{"n_layer": 24, "d_model": 64, "n_head": 2, "n_kv_head": 2, "head_dim": 32, "d_mlp": 128, "vocab_size": 512, "activation": "swiglu", "norm": "rmsnorm", "norm_place": "pre", "norm_eps": 1e-06, "positions": "rope", "rope_base": 100000.0, "rope_fraction": 1.0, "qk_norm": false, "attn_scale": 0.177, "bias": "none", "tie_embeddings": true, "parallel_block": false, "extras": ["capped logits"], "init": "uniform", "init_std_qkv": 0.0534, "init_std_o": 0.0077, "init_std_up": 0.0534, "init_std_down": 0.00545, "optimizer": "soap_variant", "lr": 0.00871, "lr_mult_qkv": 0.4, "lr_mult_up": 0.638, "beta1": 0.95, "beta2": 0.95, "lr_head": 0.0171, "grad_clip": 0.5, "warmup_steps": 200, "schedule": "wsd", "decay_fraction": 0.7, "decay_shape": "linear", "final_lr_fraction": 0.0, "batch_tokens": 32768, "seq_len": 384, "doc_mask": true, "train_tokens": 115800000, "steps": 3534, "dataset": "wikipedia_en"}
Each number is 500 + 40 x the weight over the matrix's rms, rounded and kept within 0 to 999. Layers, rows and columns count from 0. Numbers have three digits each.

# layer 14 MLP gate, 128x64, rms 0.147, rows 69-127, columns 0-63
473467455532491526535536560508511582402534529506530483514457544532486484593445488509455460532478473515567552554496467519507505559454421525515515457451510454532565514546516466480473499470551527
545474447442546493449559475412475473530427437504474526523452510439510473460542461488468432579552480500559519529518499486500485469478511484470474527451489531437533481532430470472447549406575501
551530521509527444505475572477584457463505486513464499473494427414504493508586519463511543479462396461570465548483461562565507490504522543475478421538531464503439450554479472507477526530540504
435537492569540493541438571448500544511512498486441510449520449527516480529481524559462515464534486584431459504511538476483519494502549490503482441527481564487475434444517549461433555504459495
420522464535531469484469556425596472542505516511508490454547531479401441517501591450488507529505461524476461579527416567551489568444533555478514545480484517437564459479514434505509538519520517
557446588453548506449527563475540502535496477462466588471501592479456486471563530490497463473498442493538558467477525566457495496468536520478516529471429527539507457513542548464557491550503532
554571493563438532522489534543433447522492513502471489507535547504568543534480551490531518422523489528517489460492565501488460405557493513489429424527505478526512472491513504518532556548452544
493576419538520569471446531500515477609569522550457518513469532445545574414447490440550452518502509425492505467495500469465536474502549482498484427535440509490483524528506593421487470558471495
539483576510494453445572466508514493517479476493482465487515448469446543494461475494525468546493433489546458468475513471488531517448500511456483476477466607535447512507443454519536490507508479
527485481522519481515535469552557493488559531528476512519461442435519549488594493450514538564506491459488427565560528520467533469510581442512497430382481452553522520508447497438504423494535519
407420476499528568516526501504541533503522448476419501553488552535558499495573426483511515543467508441489531458524464486543503406493542539457509551523406506546503414503498500485536461401516504
508475417473467509491537463562472538528498446581457484454473510435470493534447477506497515465557532457466455452511545491510439484511476445540501561534533487537469571469529489486467516483464516
440532430497472419510569541452491541474657498493461532500464419495513504554462525475468485531481499440510447443533518511453566457423493492590510476579440519489534441602474495465483537521541535
495482548476500533420428515514487501401489424484574472506499484528439494536506564512438443462438534505523459490483488443515517408513441468563471521477456478573512461468534563538495521559501507
500576456547512520482537477502539528463508461504468503485451498502503493466509487518568514485545537509503507407499549501447471537457452502503573546477499473512486534455466494512487542449428470
471466448556508523462570506518481422463498424466537541563514456472522514532480465548457549460461419455535498467520473469588502488508485532480506492474521496549462559468537508513492504524585576
526456449476545526531552477494507454503538539483493481550463459476546522538436530472488470487526445521449460455560552508489565423505548464479503530510544488501523554512534497504568508550498558
381510407461483475533494457443525526515465489491493530550522540508474520531512538545491398455540427562495469466493418489520503525528454494550468503449456470484470483548561484517518438540468551
509490552495549501443462513512472540572523500481474552534471465532475595509476528464488528534440567463533509543513523489509487473435494520505487472531484537500414484527461546511502535442625479
483532439547575487581481553467512485546601525501515498523541546515590513490499539523505463513534430503488574509496487545486457445489531541450524487461458459470502502603480530502463452512543462
532521485556541494419475476539503476499503484516508519446526452455482505514520466465437490488500463611473465521528484507458500559560398471511492520540402497543543473412473431523561530465482522
507525487475483512510517505535481456511539452451523548501532532508437537460494452505515468501488511487522520472573506496586444497424448571496460500478486494450391507496456549479475489478464530
540506495457596501557492562475471487472504579432618485521547566507496387498607557465461455497544450430508522532434529497525445532507498481548475555466466508480485454547492491480583546525516522
487432455526513578529503513490462508528512510525496500472515496470444491516492547552446498531552483504447537488550530516496454397500539525497496566474473503513531480481495450457466460586558476
511456521462443493565461495459482545547509511527503524528464495516562482441457506486475451512537468460502506515570469485500526496501517551513539509510504512544422432551522505527539479564540515
505508497567571501487447488469524540450512555499533520556487532495489438489512518488574488504488448572514430520470545514537580492483477518517461606537390436515536449431510532543469543470486449
554458514502502485548483496483428469469524478479502537442497508564483557493547503439506545499564482528557393474514494487517416494455455469496501457522546542497490539525477498459483483459497450
478593518487520462537520509450537521531451446476487636483509481495560477507470443484502491522539487473463544527525513487472500543479526493478370497538465518524528461499480485583554461406524473
502473547518562555554534607514530491528593419461413547439499538519452430509580507482537420555455480528504500500471516548481512448475552495515507553547517560465501485512522481576530469555468547
498591457449502546549483513514507517508538519461538554510523475525518505492482550498566525469498465549506540449449474525477500452462500458429593500522505503533550510519487467455518512554418494
519503528486496519486475506447527511514527528463500499542499551465422462465524476440562493448503517518450464532520467521508542466498432464507478594522477425555364514538547497551545458499474550
510551484538490451520507551481535446460501482468495519483500524394536485481479453506484429480499496485494438476496495452544430548502489447591568480494512421574550454489417434561573435487505487
538511444519475517510558504516479503521575431463421496486469551520416523450477573508506489598529475491487449565519481453567508486467445496491518457562457512517483511508479530496502461459545505
553495544497478505525555524436585488511500453464468593434468505475526472559600523521520531476490498522452555573503577510543541471507531479460527467483501517548558500521481516519529515454414522
472462505491507565543433508554523451514440566455394545479494572493556542508525449549531486502480500496454477530491489514560499444463473449474472501526480528429435463409437438495495477535449576
475479506529474484539499542517540490516550500522458510420554497409467542509509517445543565512477521588505490504553517450513453523493470510454480525461547591499510466480505483506525462484485445
460547547388522470510464427527484584514578477551493493503521491487506504482491547551454460390535475518508524497536479494515519534449470534441539437548472494473515532506461554481508474528495482
436487510445511571468508445490431517552474468461501492531486455525511540506482545404503506587477497509551472542468517541389480505499505575464553530495460583555484463529495554484531524409583508
524474585506515542453462488515533521480543525493477437458516530534510458453506520502509470471562476537548505492565505512533486437491495532537437496553496444527429537467445442473514496525536505
488459476498492517510518460492583568485492525497580548457512539441458521504438494491456501436539468515529475543573393575453529534474452476480467497558488491550483432505498517444502515484583508
472514459459519455564555502487480590486503483461469507504539464486482557486540524489426494491477501530537473517549488564565545449575458510495558475490463427515557497472436507486504472476506473
473457543480467588531548550535507485459496490496504549450457462502478562510540489502471479507483485491548505486525501633431579483476512427484463531567493600535486499508443479472542516530587534
519548520477496504515443546534539426441537537566421445493501450453454414476507539462446508491488524541515473436530492518553505513519476426510499522499473542493382409535517498509493468544517510
522529532484531500500529492552479485461510482563463496481509534495523466459488433450521450478535504459474555474480526562480501504492496434488406502560449539453540482499478444499532492525496532
502520529449496535495487475523525570474499521450444471482466484505477577528513476559436514499472456527484478502499560435478519519545515479414491477510447523483528511531552509436495435461528534
459528428532476512499461510463476577469571548490533476557466491523530522436495549510428537445531516499534418441505529534513501498550498509517461530489465452470466452429552455426419495470484564
589526502513500507485524464471471533503552455473531529525451448483448528513543577466545430557500430419546469426462476481530534552453509463537528561508448428483462482503508498537499470519418562
510467479480495550549556565567543514460463476513553513508478457489499575537524570476585422577559451520541468515495485494562461473461476488477414515508515420407537535486437474392401523544461455
460546524439530488446490442439516513494463480529500472553465461482466539523553602516542522504517471530463427517595480521541386476409514527540528535482530553473507529495457512492469565531488514
495574498501515509562451549515458473534487493466500485510485459521470515541485508490484490450530476469456417533582521499459559418520462497482422512420498546470534476422540516537547493497527459
504511537507517542524474486562487513431538574531514520499514571531525525474513513519511507517519470497529458487564476506437545528485513406564545562473482496528471507480475549451526638499523455
545496497512462495514468470482494523408494461492524494538485586409492517520523559487428526574543543502463486485488441603539462448529534471495427464476479515524489412595485437431476494515527547
471509461480484456409524559484468526535487481487531539519482521488483523472568443592485447541489489509503529464484481509533493524493530580466526481507450464452476504550440604471574590523515484
449507538549481472472474536431523569480546491483527448509488473379444460524442535566488528574523506547574511510521500423482461514496528438498498520550515460446447444513482456444503517414506471
519520535508435509529453509460458524453503558467470518446498491559519443489488484595509552477482593511508467453509542518477479498441430490472437537505488485464391453436509472496499467528552547
423559484490583524575504508454473528443520438535498485454500517513501480595512564615545452501451486489512433496424537451495441564437457479525529537468504541447504461502503489423513502461518501
503535457453511525393447426446611538542463511549521509413443510442489463496482548518479481521477517509488452533509471485412514488516475511506491582495482474443486484480590513475544513443449514
507534534491510531470545501570538546524473465485508521527488516516538483529563513482508409557530434534478486509506463583492530419473425466418494487462521484479496560532413490489595461476583454
446515476497492540514512466552483573444515535540494503497505504556547466510483458473553516476550514471455520437484485484447499503565477447502492440492472453476409491500439549505537488512424433
# layer 14 MLP up, 128x64, rms 0.14, rows 69-127, columns 0-63
507514436492531480451542459516535444444465470460565494477501518529488524526483462476523495566540442481498509456579490522400514507519490535493542444535553518441478512438536434551523530503555474
589548463489487560433515513573491367494528523440466441467489520500470510508560447598459492556527506538523565495472510448497499538445481458501433510558500476484543515522425444498531564532478535
526497497490434423522398559535567531502413515536534514463468504498539545543579472431481558436452491477474523593449538506507556457514542510532515491480493490498461454493480500428472475508453520
558454587517497515422590489560511525510545518511574497439602530485526474501504508591479466522493483526605501481496496520621450547549482494478511514513495466520452505481500460520537516536542576
491530493543476477524555575505511481569501442503524486459550528473576517602489530447482524533513442496487435500512522551566519509510488615477549497518450518507450495383475509465438473497450478
493492505495430473476460540537484552514427528494435550549477500520520575424529491504482453473528536539493511467435509456482548499522484432505393489516494448518468484517450538452541459498451566
543425489446474472497491506489452497509523469512523511474458580505454500474551497532461455491477520491410519537492504552533508440562495518522525551529508381442506511530472481567520551493521466
438512484445475479434568499604529565505522552539520502529511450557452503525503489479582505562532496546489473492499616523492466515411502482536552530490489447479470532509502516517504573439432520
496538581481577529458542505467513555480536485474532554460497509542511456477515553527539517523499543500431472537491491556524556474492464542484515477520547414460531459534527531484495538580551473
477435547454536456416439468496569436513501538485453558504513482464522468480461524512528451495482432483480514534483571439416485577523471540524482506438533573422497485469506560538433493501544461
520539380526529507483570484555484522490491468452476526529512524550465542509500466413446492550461525495544462435433543492507540571514554518572451485468537527578517488537502553473493491482480537
491525464491457429450441464446491525421469475435529573468579542489489433468523454524478496513534479541532488489506468509472529451558444472528493459532574447488424491524462496489482517513567479
518485506513535499443529486558499422519440495554470487539444526517434476468464457518444458496555435515477448441574454422449431473450568531487460481543552537465494490542596514455536518494519507
519513502522493418496426548466501473472471456552541497580460437463470431441452414574477534565572479482547427487522532460470473520507488460480488479517483480485492518550507521519489497503504578
544503438461548471479525500502557417491521452463524463522523482523473410479490496522545465526468483497486513501490484495481447515408496519461502473505443439534450489478468494495468507534569528
520469568441501464544501483493572495527411452536481523544482562473534519452542511514518558426470456483548507507557506464522463505441454522498468503540462496490476469523510541556539476491447487
550565478460456546506508460437558448473440492540469443473488509540488495461474447508510480510486450502493444498537450456468422464524532456494537526521527561456527489521528497506581522455438511
439475450430448525516468471461496498522429457463520512532414502504549505504450510480498530544568509419467524505557482491439545454513518436501476467487498474598569448527476539459472434534492517
562551546513509533551451456486505487467505559485488476466520488560538501467483456538501485478625497425442462466555488439503471554497541495500535569535543497458495488461496458553468476506477528
447456532531535454515519469432435454502595499487483496499499564512543561530540509534526477443459436478522515405538555503466515416568528539557464521493522472520523477462510515427537477517489480
475473485527468508485460503453562532579524578473571541465509496502548475453548485501523540541628537445585546521492467580568536481565557521524523423541524501474470478545549551552525528464481483
530543472455459523529578408471485506528501489498468533504556464480492496537492506458532499469511550522533511585509438468430484520473494448528512559442521510532459499505474525485556444413543524
508554431487470428482418530476476492481493492508498574459516453487513478469445480509438514448482508399599497444439432536516472516561468446567510499451484525487485465454479570442440490502489523
556432496518521503499450516471444455457524534446550486552531527500480405511464491438487429532517483530482531464545513514446524513542535517507439466529448524475482541528513453490496518499489577
497493485464474488507555561441542489552510544491526481456490467502546495535442469455517497520477454458476454508537482496492467493527470569497460528488485514452491464519545479492511492502466497
465554563489456519524534490413483537494522497516513385477572542512483456534494549456509481492431400470443498590479419431484494509476490473475555517523474497455506429481488536501519545501537581
491553467505502515416450552558485529481524528564453504503402478482507495492507453495552514395511534516500498509400511456454534469499523478514533565448479488504569440504508552436471494469454455
526571473497498451513447559505488520552467504596506517528491454501465456456489497436469497523506497491518541552508454458462483558503592437541436467522491516544459472485525431547578525525492409
540589452470506496519448478493522555545492490623499542500514523504467428415531510528446562507493522506505529549463462504448481444486498447390494473530495479440481564452519440494442501390554507
492534501572479441509486583439551528521586525492542485485427514500508452543461549455477494536475552454521520525507515486503535503499546571487547534515435526507441500477487524485496432511435528
457517453494477473446434482489540461559466550442500571478491571498457499553544436533548518459489503417425525460504428511525436473502484448494452499523483499492452560554512509546526533473520525
488490530477467478462486544456506547510551483488566474526425546554514391488504507483532537555473497531585473516498576531472530566515463477562507537462497427450484564492522522536434578478570425
462526496555471574544586523487489442497510516490515565495483531532456544483413511473482505571506499521493534551464521544483426430531524469454502447469488481501468543486543502449519470484517572
518468563521539548507453420579467399490531529469452514512469511476535412535543510533453463497498515491548543511491538440477537503500478477527481462423469482457521472504454517480564484537514564
563542470503505548464447439513492489546436525486531484467526517469524486506568510536550587538495493510536527557435542429525612452567439464488522421531496517566497491436533504530550515467498546
493472563476525524500516493536453516412503514503486496531517495536541503447428501535473466468550524490501475494497581503481546519431539519551464528519579468549502427541511554531433544540478525
515593550458519524523482431534455532524523507396541478584494465551499503461463474489516520456544500461478521525549460552466453490466468534418447511524502504520516549518529521582498507483444479
406511505545532491440587535438476423472519510445457391462457493492534575535425589551483518478452509497563503454510564459460532515469489472510505456458553505444491442507465576518516469465508464
490455415483476545471540513465482478465507524451542589546487491503445503554485486537507468554467465506461524409417618510476495483483430477476541539527492559517517516511495522484491522520489518
544560481565531514469589465496505512498480537552523533474513531515515550504530553548457494532584436544449518502511452497495437522497577466530473439411485507528527454409480509441480504424535497
438525508549446490483538461448488438524503526505486508474511558448514465530487506585457549514464467531488484422479497462473529576475513456542446512524461505464532521488435481562544557511538511
445494514530447509459528498493505454514390396450554538497451492465587526456533489557485490506529443447471559555534594472455533483499534538486535474482467527461450594508486479517541494507544538
520473495522523464515514455419479496567489508503486460561544433511439517484518424466515519473519481511450504491506545466510455453553512539494367539419549477538513451508575501536456527511581543
473461442461507526491495524409420528503493450536551509513478522539517504465549488525511435513537488538505519478534452450505511486521515455526483455556571527426469491491546580460485562519542495
498462509543483494537518503521498448563513458498518461504508513504509475512576531548548554407484535466526419554506551532565484442496508455531532559526497441518503547515486558561472503495508439
467487422427524457465527503443486514539571544556481436495494440501557455551463477512571444458498447546501512517413476547467520568540465480463449484515492443427497527484458478476519447507507459
548538467550454464560493451473520555524497448568436470625502484464468552539553482487421544479442512446513540514513470416528507565485480466514538466519511491524460447463437527542546488495543477
529527431468482521520596550469545507532463519529535510506477523532473566510495512401433452441566537444514489398534560469501535449475542488582555556475458501516518535449551490452483511511473530
551552532470495550581443528548455481450454511430571498503500536483515528471590510517459492542477509447463511521476500504541557483475483466456589539479509597551471553537440550508488492513516460
551470559507472492484543550479428472502591495492475540532536551513483505492496488534565464559479491559441469452517497429485473522482514475528456477506515515530431523462519515498483512503522480
555486491509459481512541472465482478519488474505509464515475525458505466483532527561460503530484507674494475494487491461443536502448470445499434414448519513464545570496519471534518569531505492
499504508495559442403492549478537493459493466554557524506433496434481440482442538541452510526568501537560489500497442519473463517480495532499458518479465462494568565416591452509562563405482356
505468513513461516474584531497527488507507500482508471488443428526427514595507577458490516452462546497484520440507508494458527552431551452446559512453484578470482491575449427502478503562498496
537548408488466517513533521496449456520528527462580491487455504470529593518624464584512504475473465570541497502509540482533447460489453473639530418491436470496530485489563506516534474556499495
477560591496536440454510493508540481467407470547495513484458519493574556492481573478465536487543496439503476522495458513490514488505538485523500453452504416518599515454489478427543522560501524
522515512444508498426535504502481504439538471529414502590441572428451528502547499489539497429493485495452520516471519449485426537466591582510560494593566587568501530509493527426522525567433531
475520477490502504564508497513539496423543528525548473516389538561468506455460471513486520519452478517524413473459536467503539514524453530602463516495510408490563408550499503526527509565522493
485498465506495542470440553508524417486573578522446536404537525506516474530515522503470525489472532526449473496509488484443552537519456518456536483454489513545548535460515447423399502454480478
530510531518509450505455554486506479546549507436514543538573556459536513481485509489451483517492413509516532493528591481529561437471518593537504545472533521492564435454484525530464485500485498
# layer 14 MLP down (transposed), 128x64, rms 0.208, rows 69-127, columns 0-63
440483471595541467429462540507520565477496543514451497498395483432492471495512467526503545480486469503462479506483483480539551487518529483533497440527489548485434461531527432467422499479466511
583581514536448509429501472555540471465535524505498488492483523490473507467399480540479465513542561434525486507498595534426505523425473456506468548481509496474460513418441429545525459462497412
464480489419432435490490512490502525524496502538524475513497540588566467457462505489547475451521523469468429582439620421497560480495509518528436530522497549499502572512515525503490484496491453
442523528587526504514455485557495497510501521494547498455473519463384472559527474594583537472486500484556471428534469490603498447550538410535537465530516526473467545443479546507560469511506553
488520483537509501507520440532517466551604517492504400484430513526467546486501507515489505552472498442580411479516473456465485424474480547559509451501483517449521463460512452507479536486419421
451535572458385519534509533517412539518458429525488548437529582484511548417505484465470545523425506495534533508518502483529493459476536405501445519449476494554487561511452491505465450493557551
468602482504505531521471455539541516538543517528439534532493524468519488538458491454550515541479511474544490497474503484499495516481475491419457420481545513495503502475605512449455526523473470
539522511486521517501517478469566483462500535486530468470492466480490501469458502492519576590457496578531547543622524525505531481531423465417445473461519523402479560541487512444437484543473538
538493392470479472508442508531561512525489490495449465506536510461528517518480515421495407563513504490543576469480441475464496539517467473474472519473448504578472506467480508549531494541479494
470520550508506512463502534494418523553499491509523467495495513556503512549480581506570366443420500553516480509475568486513515450463521540549475593474497558434471504470469546493578482456532517
432449573523534558361529432491534485459515422451511479475551533507537481503490459517528563492556502438511464442476508482443527443574533495503497494462436524513518503437450492558489519444459529
527511480488501468524499483526447516487526479527485448463462477556548504534522556516522505417519516427499524483493514560519425468517539444496467538588461558540514570467538602507467525464500527
540476491408453484425516513498450430497482504513517461499484516530501461523569489517580512551576444478559527497506526505599535518566518564467509534495519498546565484431581523448448498460507529
472534527525509462524446564494565482459464444451530419528465537533487463525471517539479428502561528516476507541476446470508536460429414498510470510450524435570578543494592514533517554512532457
583513439582462487497606506484509492507537440514513487512504497514486479552448537467536512520512533502475401510529460532564476480474538401496547496551474512533469509469538449557473514447562523
497494505476484484468503475445462491448520512401477525476557470534513448586505510512451515559534542520525523449464504576479468524514533505473550508472514525518525565484477505423470479497514481
476517540544472480533457595558471564480470489551503522509569428470465410505556527509536553536509554529522529553429472470554555561471469447492524442505523481515480504470492486513465476464472487
522514479517482478518446521512507466510482455519543437558449499499551551515479432467538508586569529486522469532532564550456523507524514510554517459566460574517558511522567424531527497525520463
500516507579498491467505466490436523477567478490465553467564467460497475413515531607508467478498471541537545501464547497455516480503514454531457467561505459501560490498506433478445540542518465
467481542445482515505538418518487470445477473552419518551573498463492511478417526574427504475490544487460480455520578520428507464504511508432447516507556482484460459539525470449471541524463491
468463499633531429463517481497480475542451495475503578463432492471521536478575544475498480468516506503438451505583541482529550501561576564491500461542549568426491466565410461532542520482481483
536444529517494485466431512523499466519446551518541548410455471539514463523495601490512504455454579460478466524472457552565475485500502515542504488518487508483466478566561525554448533463511512
497541472422537500508537486494493552464386511564492571489522490575423478540456422498519512544527464479518493472508529413458509511556463497445527564465536423460523456528537527483487511515490476
510520419504451542480481529446551517492546463386543501519531485510538474500493575534531492544470474540577489481550492436466491531470556495537509549515563508528538470440460539587460518543546544
505560465438512468502493445444491463443508475505423496481479481516469565536571485504447527470515526505529500535511504535510497529527505434525505518526546485456542513444536429477492502466470527
491535578495528505497489503495497495514481486512478471409612442512517412504539524543557522462422395520484507551451543455498502538474537476426524484532558491468501491445433561570571493490534442
541521494513437478521463457519466480446504446432473504482515518534483481457511471460475515523542460538516453475536449501550450537461488555465499476490580505524499493486480527546529532525556438
528498486481499471436495481528544450581467403532509473510470448543465518566537501494584505502502539504497492492475543537558523412513488468517535452524503458431538469525422525480478478485420544
521409474531486534487523529443506523477458599486468509472457516435489497475314524500536459479543490441519497489461477442478507540473490521510503503439486448479504516535505477496499506520482485
554543510504463499556454499568523451546486482464406487514519472480503523450507494469531448433499440602472492493535492424450476476498536438527522503565589573481534518505469540496480496514470469
535493480539493516623471532521450559546520440503473477466496533507513555449490489503494476457486486482524474470475501501507480532404455556522535511601429456408507493524479527487525525530543466
503485499536477486468484544471489547528487505474546511436477525414525354481478521508504425560508515588470511563489507570491493516533438487454442508483508422552498413508484500484479503474493532
468474495439475461499477538547558516513428549567545527474509403435495469506499436491481506420487484474474516508497551493504477531445527488457520561522560464509510526486548471475476504552433446
457480511554557454507534521491418480447450442510526479491443499526468539514535458475523564440473491549439495518522567504540485460534504498505523477413501470502612554506482501523395585478482521
506488442493470477473479490453467479412510461477485429481463549558461520522516566510501445392538509528501497489562481503503530461462463564512467528501485451423587449527494541534444454495429518
503487458504536480457482515471431487434475472539489557454523540551482445523503452482499592482491562523473534478502578525440528579496442487521471517447450488532539486439507522493494497495512506
571554515513472494509437483530495447454482543518495498514461497502531527478477482469535475467488493487463474564507445504460448517531436527506439484533548556563553548506477487646495481464516376
549495521477494520630512512482501448537490547537529574551541529503510513471483462461483590531527521532444529486497488442556513474444494523464507504507496421499595503488501460515499514531433525
563592423440451511492529488434527494446532476475462488550465465504514549590453530548466539543534512490528492453544521558486495537465554418493486530521474479527533541509422496507576469501516512
524481499517593489452532474412540470565468489509583569545430514504462562522463533545561613491546515564572449516461442509490484526480457495466495538425558543462463499465495483422502458549505493
452539481517459460450456477456466491535593451541488524453470463507493552500429528510439525478460462558512537480517529533522559522503499519480487465469533517490493586495466517471445548503565482
539443491532531465456537461524563429486517520484531532556478514443469569484520473527483479509531485465463454457477510435448473451582406525599500467575419453493520455561483559488508534521521419
585483543533533538534495482469500543493499517516521533495513481502500461551418544468479479434528472514378484498452581545369532458599515471547537522437462540517465529461449539528535512505487496
504536459497519519483459504535524455485530503553440486430493546465496477504535498466569489449493514510495487490536502518477521489476517556456510572519401500454496510531417436512483449472444552
545541489482494527508540502419451534436512528572530506494475421524488504503589510494510436466499505491494524518488444548506519531559541509546591454592453489458488564522492489563496535498545495
544489465530437508553563455497523559520451478522516529522506486481474497547528597437522543464454527532529392501515551486506436502482515526540514454506479542516547501526453526452450543467515441
546516558470533506555529565527487495471501485528549564525496459558479561561507525536503514484507518437482574510518539386494533559505461485559529499480477531630464448500546504539453510510498513
539509537526480438442516479429500560503572463486510542528516548523464478460545502563583467499521494536535546546459448478447514493502446455444498507564483539559472420544515481486550507480516406
521541559497455492524473410508477426507449507531518453512495471527434544556519509537450561492476526496455509511502473421568469423486502482476541486463571491480523530536523585485583553515437476
509538452432524479469612517533566453479514549463557458565446534428478525481493512512559462530497489549503554479464526521536505543469507486502513498479543497493521497581485472467469439465485518
504479477398497516459491465534448456439497517430528533468485471442498459489459493488490593472507544470523519537489511510456466480408528427472480433580464466510588472448450551472492477510420548
535574387489445457470505466480464503434511500535519474481508556519428449470521577510483450465598551488552445545477454573439551565440462471526469511419440461545527540525572485537495557470467503
524493485510561556555490534546455470469476429414487524511470519471491562609454569522561568545506464477515534495495477441434459460451484506475558550469518590496517556489481479437507469536508486
468449446536574435495405494426435494473454511493507410458490549500448519475517514447450416535580563516537496526474479459562487513507522553477530541534553453457474534499482495488483524477475513
517480532468573535524439513487508467567540525451454524471536464512447492521500479579469556548494489521476532498468556504518469459464586474523497478548514540507496446441527553559432435575492462
552482506456501504410480461500455563519428488442548417510454486487505539492601549431500461537483474517493537492401478507497509555518512568536559487586554484510558522514489470522537467579376420
474474574414476498445532410505445437459501492485517468496538485520476478552566523528504455489561558601519472523540477532540543525450506501543524516488476551489459489549518495565483408478481478
448528536512443449410489520479526507570479526538450548505542455464506534535553482487472445497522407534441502584536532508495414468551451545520452546471475435491531536535574445491484508522518460
473507441497480517567413489506525500542517475514536482591504492473506537533529483452562550555495457482578515546441543428489476523497502442545560496419480477517521500512562528531520503482539422